Weights of a small GPT-style language model, trained from scratch on English Wikipedia.
Size: 12 layers, width 192, MLP 384 SwiGLU, vocabulary 4096, 6.01M parameters.
Training: a variant of Adam for these matrices, 10291 steps.
Each number is 128 + 24 x the weight over its row's rms, rounded and kept within 0 to 255. Layers, rows and columns count from 0. Numbers have three digits each. The size before them is the row's rms in percent of the matrix's.

# up: layer 9 MLP up, 384x192, rms 0.116, rows 306-361, columns 32-63
# down: layer 9 MLP down (transposed), 384x192, rms 0.0799, rows 306-361, columns 32-63
# gate: layer 9 MLP gate, 384x192, rms 0.113, rows 307-362, columns 32-63
up306 120:152135130123150129156153111146142111117107135084117090172184160148120125136125160123160138132128
down306 109:098110122104075143118118105102115123189136143107115166102114093124141099157141110159156122091123
gate307 102:137168160128126170094127132125125124155163115125103112094144153100132120123110107140130141120143
up307 104:097186113155151092144087145131095106114149096157134134146126120169128079119111130122118105083123
down307 106:139133152156165157110120097115140111110146109165089117120102147129123145120150095139206112095180
gate308 100:096174103161124153137144133127123108114130125171127130132112127132105123090165103121169128146121
up308 094:127121153118164129187141193166115138123143094135115148108153122080159109155122141146167129160134
down308 102:149148109124136097125121100116176091134106141133147150180127172164124134152078141117150153140126
gate309 091:131138141131106164093121172105144108127176145154097158185113130132133124111165082154118136160087
up309 088:106151131141144131135115140114117150117161104126157131117110145125089132151128113125164123082125
down309 090:164116132149105099144115149104152120140098146110135130182135097138143129156108114111114181108168
gate310 103:083097112160103142093124145100173148110127122075160134133103132111116105153140147169189138111185
up310 104:135103120122139123139137068115124122133144130174140138113132094152123080129114101091074050130130
down310 105:108103123204155148103130152153094103154094158127157167101160106148111080080169109110133093117103
gate311 095:120131071133091139152126093128119140134134166065104120148081093156134105152152150120116126119138
up311 092:135086115128151075112142126120101123135143092134143124140083115134082155142082123134141146137137
down311 097:120127132159130126139097118155137139099129105114141161132148107130145105145154130115103113145059
gate312 095:144142132140134145119145098104106136160136138153146079149117112162137141149131136185106116121142
up312 095:133116114119128130139178128109123125097126141154122132137119078156115102103140129105111130145113
down312 093:146115121133131152130153123149145123154134145126100087121141115149139134150136097127133104125128
gate313 100:129163087166078131109173137123120178141131135121092117169148126157092127141154085125155110162117
up313 101:117165149115122165125130118141117138126143136156109113107167116121099148075150155103129101114163
down313 098:142149110109150074106096162104115110179142126111154095130071174115124148142086126138144094121116
gate314 111:123122134124137134168151138131116094105158120143102135094151113107102103132145123146128103125159
up314 118:107110126098172157139113159116090157127134139154143123132153124156134103084097118160112081121138
down314 116:150082143115117083116132095075107131122168152133124102092120127148117138106158147152143140121126
gate315 102:111115098139107132114143106118162105115119116098174108150080129136096111156117121135117144090128
up315 106:132154128166113106124143131087130079157116091098115094127117133150154135120117120153116120123146
down315 105:107105200119170144146145099157146144093147136124120106180124088114122137110164089105141097138135
gate316 102:130161114142156152116094118167102120152137119144177142118151165163154109111146080147147127143143
up316 107:101146146132144099100096095115089155137134110100105129136133152128110153106126113105182135103111
down316 102:163136084101137089133140123104141106107148160115141163130142145134114165125145176147144116152127
gate317 095:072141164092108130152142152109114114142151131136124131118104110128149133121100113147146163102191
up317 095:099109097103125112112136097135092135108132127162153115103125150083129119097101139152078136106163
down317 094:160151145115159161172164135115155166103126100117119118126141149140121090115143140101131092112125
gate318 102:150123093094133145091133118099136107157144092125161094130157100119119078111134101121122131124159
up318 106:128106125144173103157127144086120157081126158110054138139134126144101116138105099139114096133117
down318 104:128138143132154138080100147140124095141101117135149119131115100149113134127147151141108098148100
gate319 097:112135151182150131159127142120130111112157116127129135077146124130106151120152126158127148112109
up319 097:131104133165162164115120136099151089132122170132153095108117111102130115141128149094077160132160
down319 098:160154124094113131153125076134133120136120094125114157123111124111115120127140131124138081180105
gate320 094:144120082102141140145113100098158114169155110152109084183138105105132162150120129128120138073122
up320 094:162125159153132125158151138120114179143138095128056138088148118133124142102093105138107180117149
down320 094:142174128137124088113130179136097175138110108147168119127108152121132114147128133103151108075100
gate321 099:131182157103129130128110136129139130123169123149131142103110165154148113090128117146179104156105
up321 101:112129128158128125140136094148140107142143140110135121098080135106149124101135086136139117113144
down321 103:136111114105149157154102173137173137192160149092121117202124114118089124146140123099138117147130
gate322 100:176156067110121116084152115133114142137126160123108090138145100142086109181128164153107131096173
up322 100:153139112123137094122140169139153162129106129143145126161126133100160093149123144096118115128109
down322 099:124089117168134176144101162094132057133141132131156134121119090094119108120122138124132110145103
gate323 099:107145138151162117107165164143113093090124093133084139119128146129152129163120147132112105145160
up323 094:113076149118132087151133149086136132125162146153100129053112143096111137131116095169129175115169
down323 095:116116123154083148136109124132139105128128134106120093187091154150124125125143151137120123109085
gate324 104:129156093130146141148103159167129087114054117136116112136135170116112136148101130170114126138141
up324 104:132080085155163114123132132124174129137099180112154117129095103118123105170149116154139126137151
down324 106:137112116157134144121124156104140091125118119120091083104112132162169173165107119126111169101138
gate325 098:134140115131108134138126120133106122125122154108154110173121135103133130164125151144113083123121
up325 097:137106100145143139109141141128134125092162162101102135156152117122080125172145156116159084142117
down325 094:109103128145119137096104132160095129136130092115118109108098150111135100089108188081090083147072
gate326 104:126141090142104132118110141132133145089125168129175104128135153076129128133145165140143156114153
up326 103:105142127128202089130120141216108149122117095134127136120135165098122142086121132093166120142100
down326 106:114069132115122126136125162120128075175135140162113132109110088123127127104126099141119124149134
gate327 104:143137133118080150135135162140117133112124110141162104132152069135105131132104102134152154126113
up327 104:144139128147120105148128118155100139133120094114157119101137101196104127136115060129142109112124
down327 105:149132155123107139123103130103105104107086126108138164101161159131151121151098192106101106133124
gate328 099:122176152114115181122160124113149115131148096139086114108117120131101116140142098142123128162145
up328 096:107138139139123082146161170151106114093135156115113140102106113122132178127101128099141125152149
down328 092:111093131148123126136156121143137105117154130139129099154143126165127137109127099106117118147118
gate329 098:111124125152152086131103153151122131129090153128126129089118154148107124157169149107172123092113
up329 096:128082102096114132125134127100134160133160140146125121127123104155113110073089120149103098118095
down329 099:120163115132135119144101106136113138092043156087134116119131135152134093120182106106119147140141
gate330 102:127125059135161106102168101137118115119125146140128109140135082126119164168128092161120134107108
up330 103:150124134149130145176121132103126163180099139088152103144094158165119120117110144148119141145120
down330 105:122136142136124171155108103135113084103120095134087117108119120109072100163139105138121131106143
gate331 094:164130142113141123111114100118169143166121129136145050156109129151141092094173133110133139102098
up331 091:126148149134134143128119125122146123139137145133117120153089158095180109152172126093117141162158
down331 083:127147108153107109105080112140150140100148153141125104097150134109104124114143098171104119098122
gate332 101:158151104162122171129127151148141117094138158103128134129169133152085123117161112154175097118131
up332 104:130113105138153165102137098123187080088153123127130138096137110094115097126090131139142114164119
down332 099:131157122165122115130180153126121130166109163135118114130163120101114183147120090155090138100132
gate333 095:125145101144157149088084151097126140091172116123114131124149117102131150140115128124159132110138
up333 093:131129179155128135100144122099157118118103147111120138118134149129113089113117102132104112152076
down333 089:104047091135187109133182137123110170141154118136127135115125110120154133115156133139135120132147
gate334 102:154151144149182139111148082104109105130106147136114134110099108186140103130131117103184137129142
up334 104:123132120117080099102138099145117119147120164091164092150156128119114120172085114107140142087120
down334 104:129163142148144123128123157105102121104096080128137118091155121116134149083152170100109110105148
gate335 097:105131153141126099113102132048126153116108098166158091111138095132125151164108074154126138130161
up335 091:118110120126130143133124136087101165116139156120124130095152114154114170111100078154118153120133
down335 094:103151120145065143153122144177148153139081136123158104117121145087143119115108162111127134122123
gate336 092:114108136199123136089101110075125170142107148108097110143096095103101149150090131154140135143128
up336 091:113120139148134162064093096123062124152125091144120174147100096136121176164140132145116136122129
down336 092:125154126134118125120091164145120169122103130145141139140138138104146115083137135126211103153127
gate337 102:155096118154114172102157145108121132156097096131109131139113094110165110154176108134136120195148
up337 098:133136101109114138139117061132114076106149129107118135149128126125117134132128142148141166135074
down337 093:131158155130100114100111110145122155138103114135136135148121132110119133115131117148162133108096
gate338 089:124130134120153136101122087130107122135119110146129096120075107122076117143093101143099141168160
up338 091:112158149121124145077087094145125127144135104134106120077101125147137142109104110137123145136169
down338 089:150186145131100105160107130119131176121105133128134097142097133127102131125114146143133110103116
gate339 101:111125144105162136134076130125148081082140124135165174086119140135142109133166127132127159169107
up339 099:118143105131111098128121140130128144114122153151120115127140169098166129147145080126135118118155
down339 101:142161147095137106092107124103108145117110107193121165185136114127116066167112136163149089121154
gate340 100:107156131138128155072135126144097147157127119120118166154106114121119119126135144130126116134122
up340 108:090162119104158116123150152136144158167150137105131123175097118114129128134192091111148065119119
down340 106:116126154114141146123139158182117137163166091135097104102170128112153112116114111147139141153089
gate341 101:086175157119150112127122161113142111112132133123112165114149163144120131073126095115146112137136
up341 099:125107131118142115120157153121134168117124136098141112140141116160102116135157114144104128113122
down341 101:143151132136134105116110186081150092131112136115112115119170146095120145108115140099123133129115
gate342 090:106155144138123104091134181110124144108110138178141135100131187124140113109109131173129091134142
up342 085:129126089133146119152136118166115118102125115122092128093130100111135081148129132122145143138127
down342 089:100135122142134152132143143162119096145122142111129140134118092096135142176149132127110134114135
gate343 100:136128151122119125126173116124148114136111155092127135120129120121135129152160112124124144165172
up343 106:137102114151096192113142130111124108117116119135135137093100116081137144064105112132156123122126
down343 103:088135101066135134138139064132140139149149114125147115101127146146126110179152138145120136078105
gate344 096:107131093067152102140130101126157085125148172118129135096138136131121103172131141158098119115114
up344 096:130163169165149096148176157117144171144135139122129161133099136163108117102164070124162140093113
down344 095:100127089081143138123114128152144123154108133179149151097151119083147118120141140139138149125131
gate345 105:135153094115154148113133118168091145107111161120109133086148152119120144157101157148131086138137
up345 108:143140130129092144145091141097163126145129122107172127124112124146134148125109188108151169147146
down345 109:123137104082161141145152108161123102131130137156108131122152124170135093129162060144104151103101
gate346 097:158130095179141173117143121096130106106114141124159131107175103145125084135142169102109086129138
up346 102:139081105152126102168152067154067140131108179125097154165165124096105130157145155128124112148138
down346 101:109142192134126106114131179144134135140097112110086086128135112108158132100074135129129170127160
gate347 099:100141118100120103129159086119097109137121106112120134116113095143128123173132122158114136186134
up347 095:128127115132138142141105150092123150141163122147134149125107152103162102151134136106118100124123
down347 098:149156129108144121131122132140144101131126156148178116137097144156094135114139128174133108178172
gate348 094:123134141131117120063125100108131155143162115128145111091099110136114137143134115162123174141143
up348 089:100119137126125148144095154111113114127105158089082154101146121131119125105119169141128125117127
down348 090:151146167122137130128168096134117100149130144107124110167132142135103163132111143148121112098141
gate349 101:116150164114102107098080179129092187120121136110131136161132132148121115111178113155138132098121
up349 105:138163136143102112128105163157135177122139106079159145147109103126159142127151099109087118102146
down349 106:133102149133146143135128118122112116149121160098090145136201099158108169117095134120090161142116
gate350 092:107160129152125129121155102150104120101116110130126073155097131130146100139164105116095140130121
up350 098:137126105114170137141133136097139152117126144101096114129146144096098121096120096099135150137090
down350 096:098147117129096159104136091193087133083141137122139162109121160096135193127102108146097116097155
gate351 100:137125110127127180126141159142153117117077127145155094090139120133099139121126157162120112131162
up351 108:146127126144098123132151123162133114153081119130139123092072101162088133153150152134121115145088
down351 106:138117123145139141134111127136119178145141138107114106177124126120119103100142137093153124115097
gate352 102:090146091114115113097088100080130140080131177147122126151129115154099136099123096150116147145117
up352 099:124099162088125080166130104104118142118062096133141122050121145105149114110124089117163149148105
down352 096:101111144146138104133156174120132105110124142093145156134172134122117098082121133143110091127142
gate353 098:146135146114139130137144109093112142127087120121143103118161092174080149151166083117139152148150
up353 100:106116113118170114112134105116115108092197169163109173150151124127110120106149160149125119130150
down353 100:142145153129130132125123125101149171122091129136111108127153111120151174121155075111151125142107
gate354 106:113137154121140127105137110154110124135157114141141109092086132145168094132144125146123098152167
up354 102:120170141115121115126163161150134132114140110126108145106088109151117142062147090112121119132162
down354 105:130108170133105140169093137143151129109103160098097102163156129095142151115108141120135092119090
gate355 104:091098104157138141108140159111144161103086145147106127138096098102168158086129157157156115154153
up355 109:128120150144101126145148120132166135157111119089105114120100064144128071128113078115105101148132
down355 111:124151121122206171081115139133157081160149114126115168160151129105142160128110089134150118108164
gate356 099:137131133145126116099107148114144115140081093112130117136154112103123090111128122140113134150134
up356 100:080130125099128155118145089139118082119101130115108122137176139118149103104171130090166081098112
down356 101:152145110151123096170161136117139142164106141150125106147132098127115129140110100159146133142131
gate357 094:129140111150143123100118125152106103077127109116099115169131148098139127118153125138153079102184
up357 087:083114117117118123157094125158137145120135100118134086125112100106093132136105115146098131101141
down357 091:151163114151123117078098100138141161095110121140149133090143146098139119133124135138155157131113
gate358 101:068124104158120130140128105124050122127144148186113152094145145151100120158152113163132103140141
up358 097:156115149081152116100153153133169154126151170090136132132175124121088116108113158143155182109142
down358 097:070146141136148161114160128125071092126150097129110170120163122132138148163096076139140083170105
gate359 101:117137122081168144089153148142097108072095122117125117106162123110134084150126143108148102082111
up359 108:164124122149116105121129132116156138149117102125136104148126150132121147126114143135114166132162
down359 104:115121105120130169058139097192176092143120144107125123136073170156120095152133118143118088114148
gate360 109:110132108119122101131120117131121116131126128096132141114091119130095091134122104140125113118141
up360 112:128115138131178135141138151136100101106115145136131119167140136119113142105119208133130143160112
down360 116:142153082129151167160170085134134109131098105159126139134142126123109107135130133144101148118117
gate361 104:173144141153134145100140128091157132117102102149118126100167086128147158137121129130099140114112
up361 104:108104114119141096146165120128120104111145143128163155132118134134148096083118142135142095131116
down361 102:114109144195123137094136135183142128134107121144149125123127084193159141117140113140150138157144
gate362 096:157105098137162132127147140137128169120143121107134167150134145141131166122138149140145168086112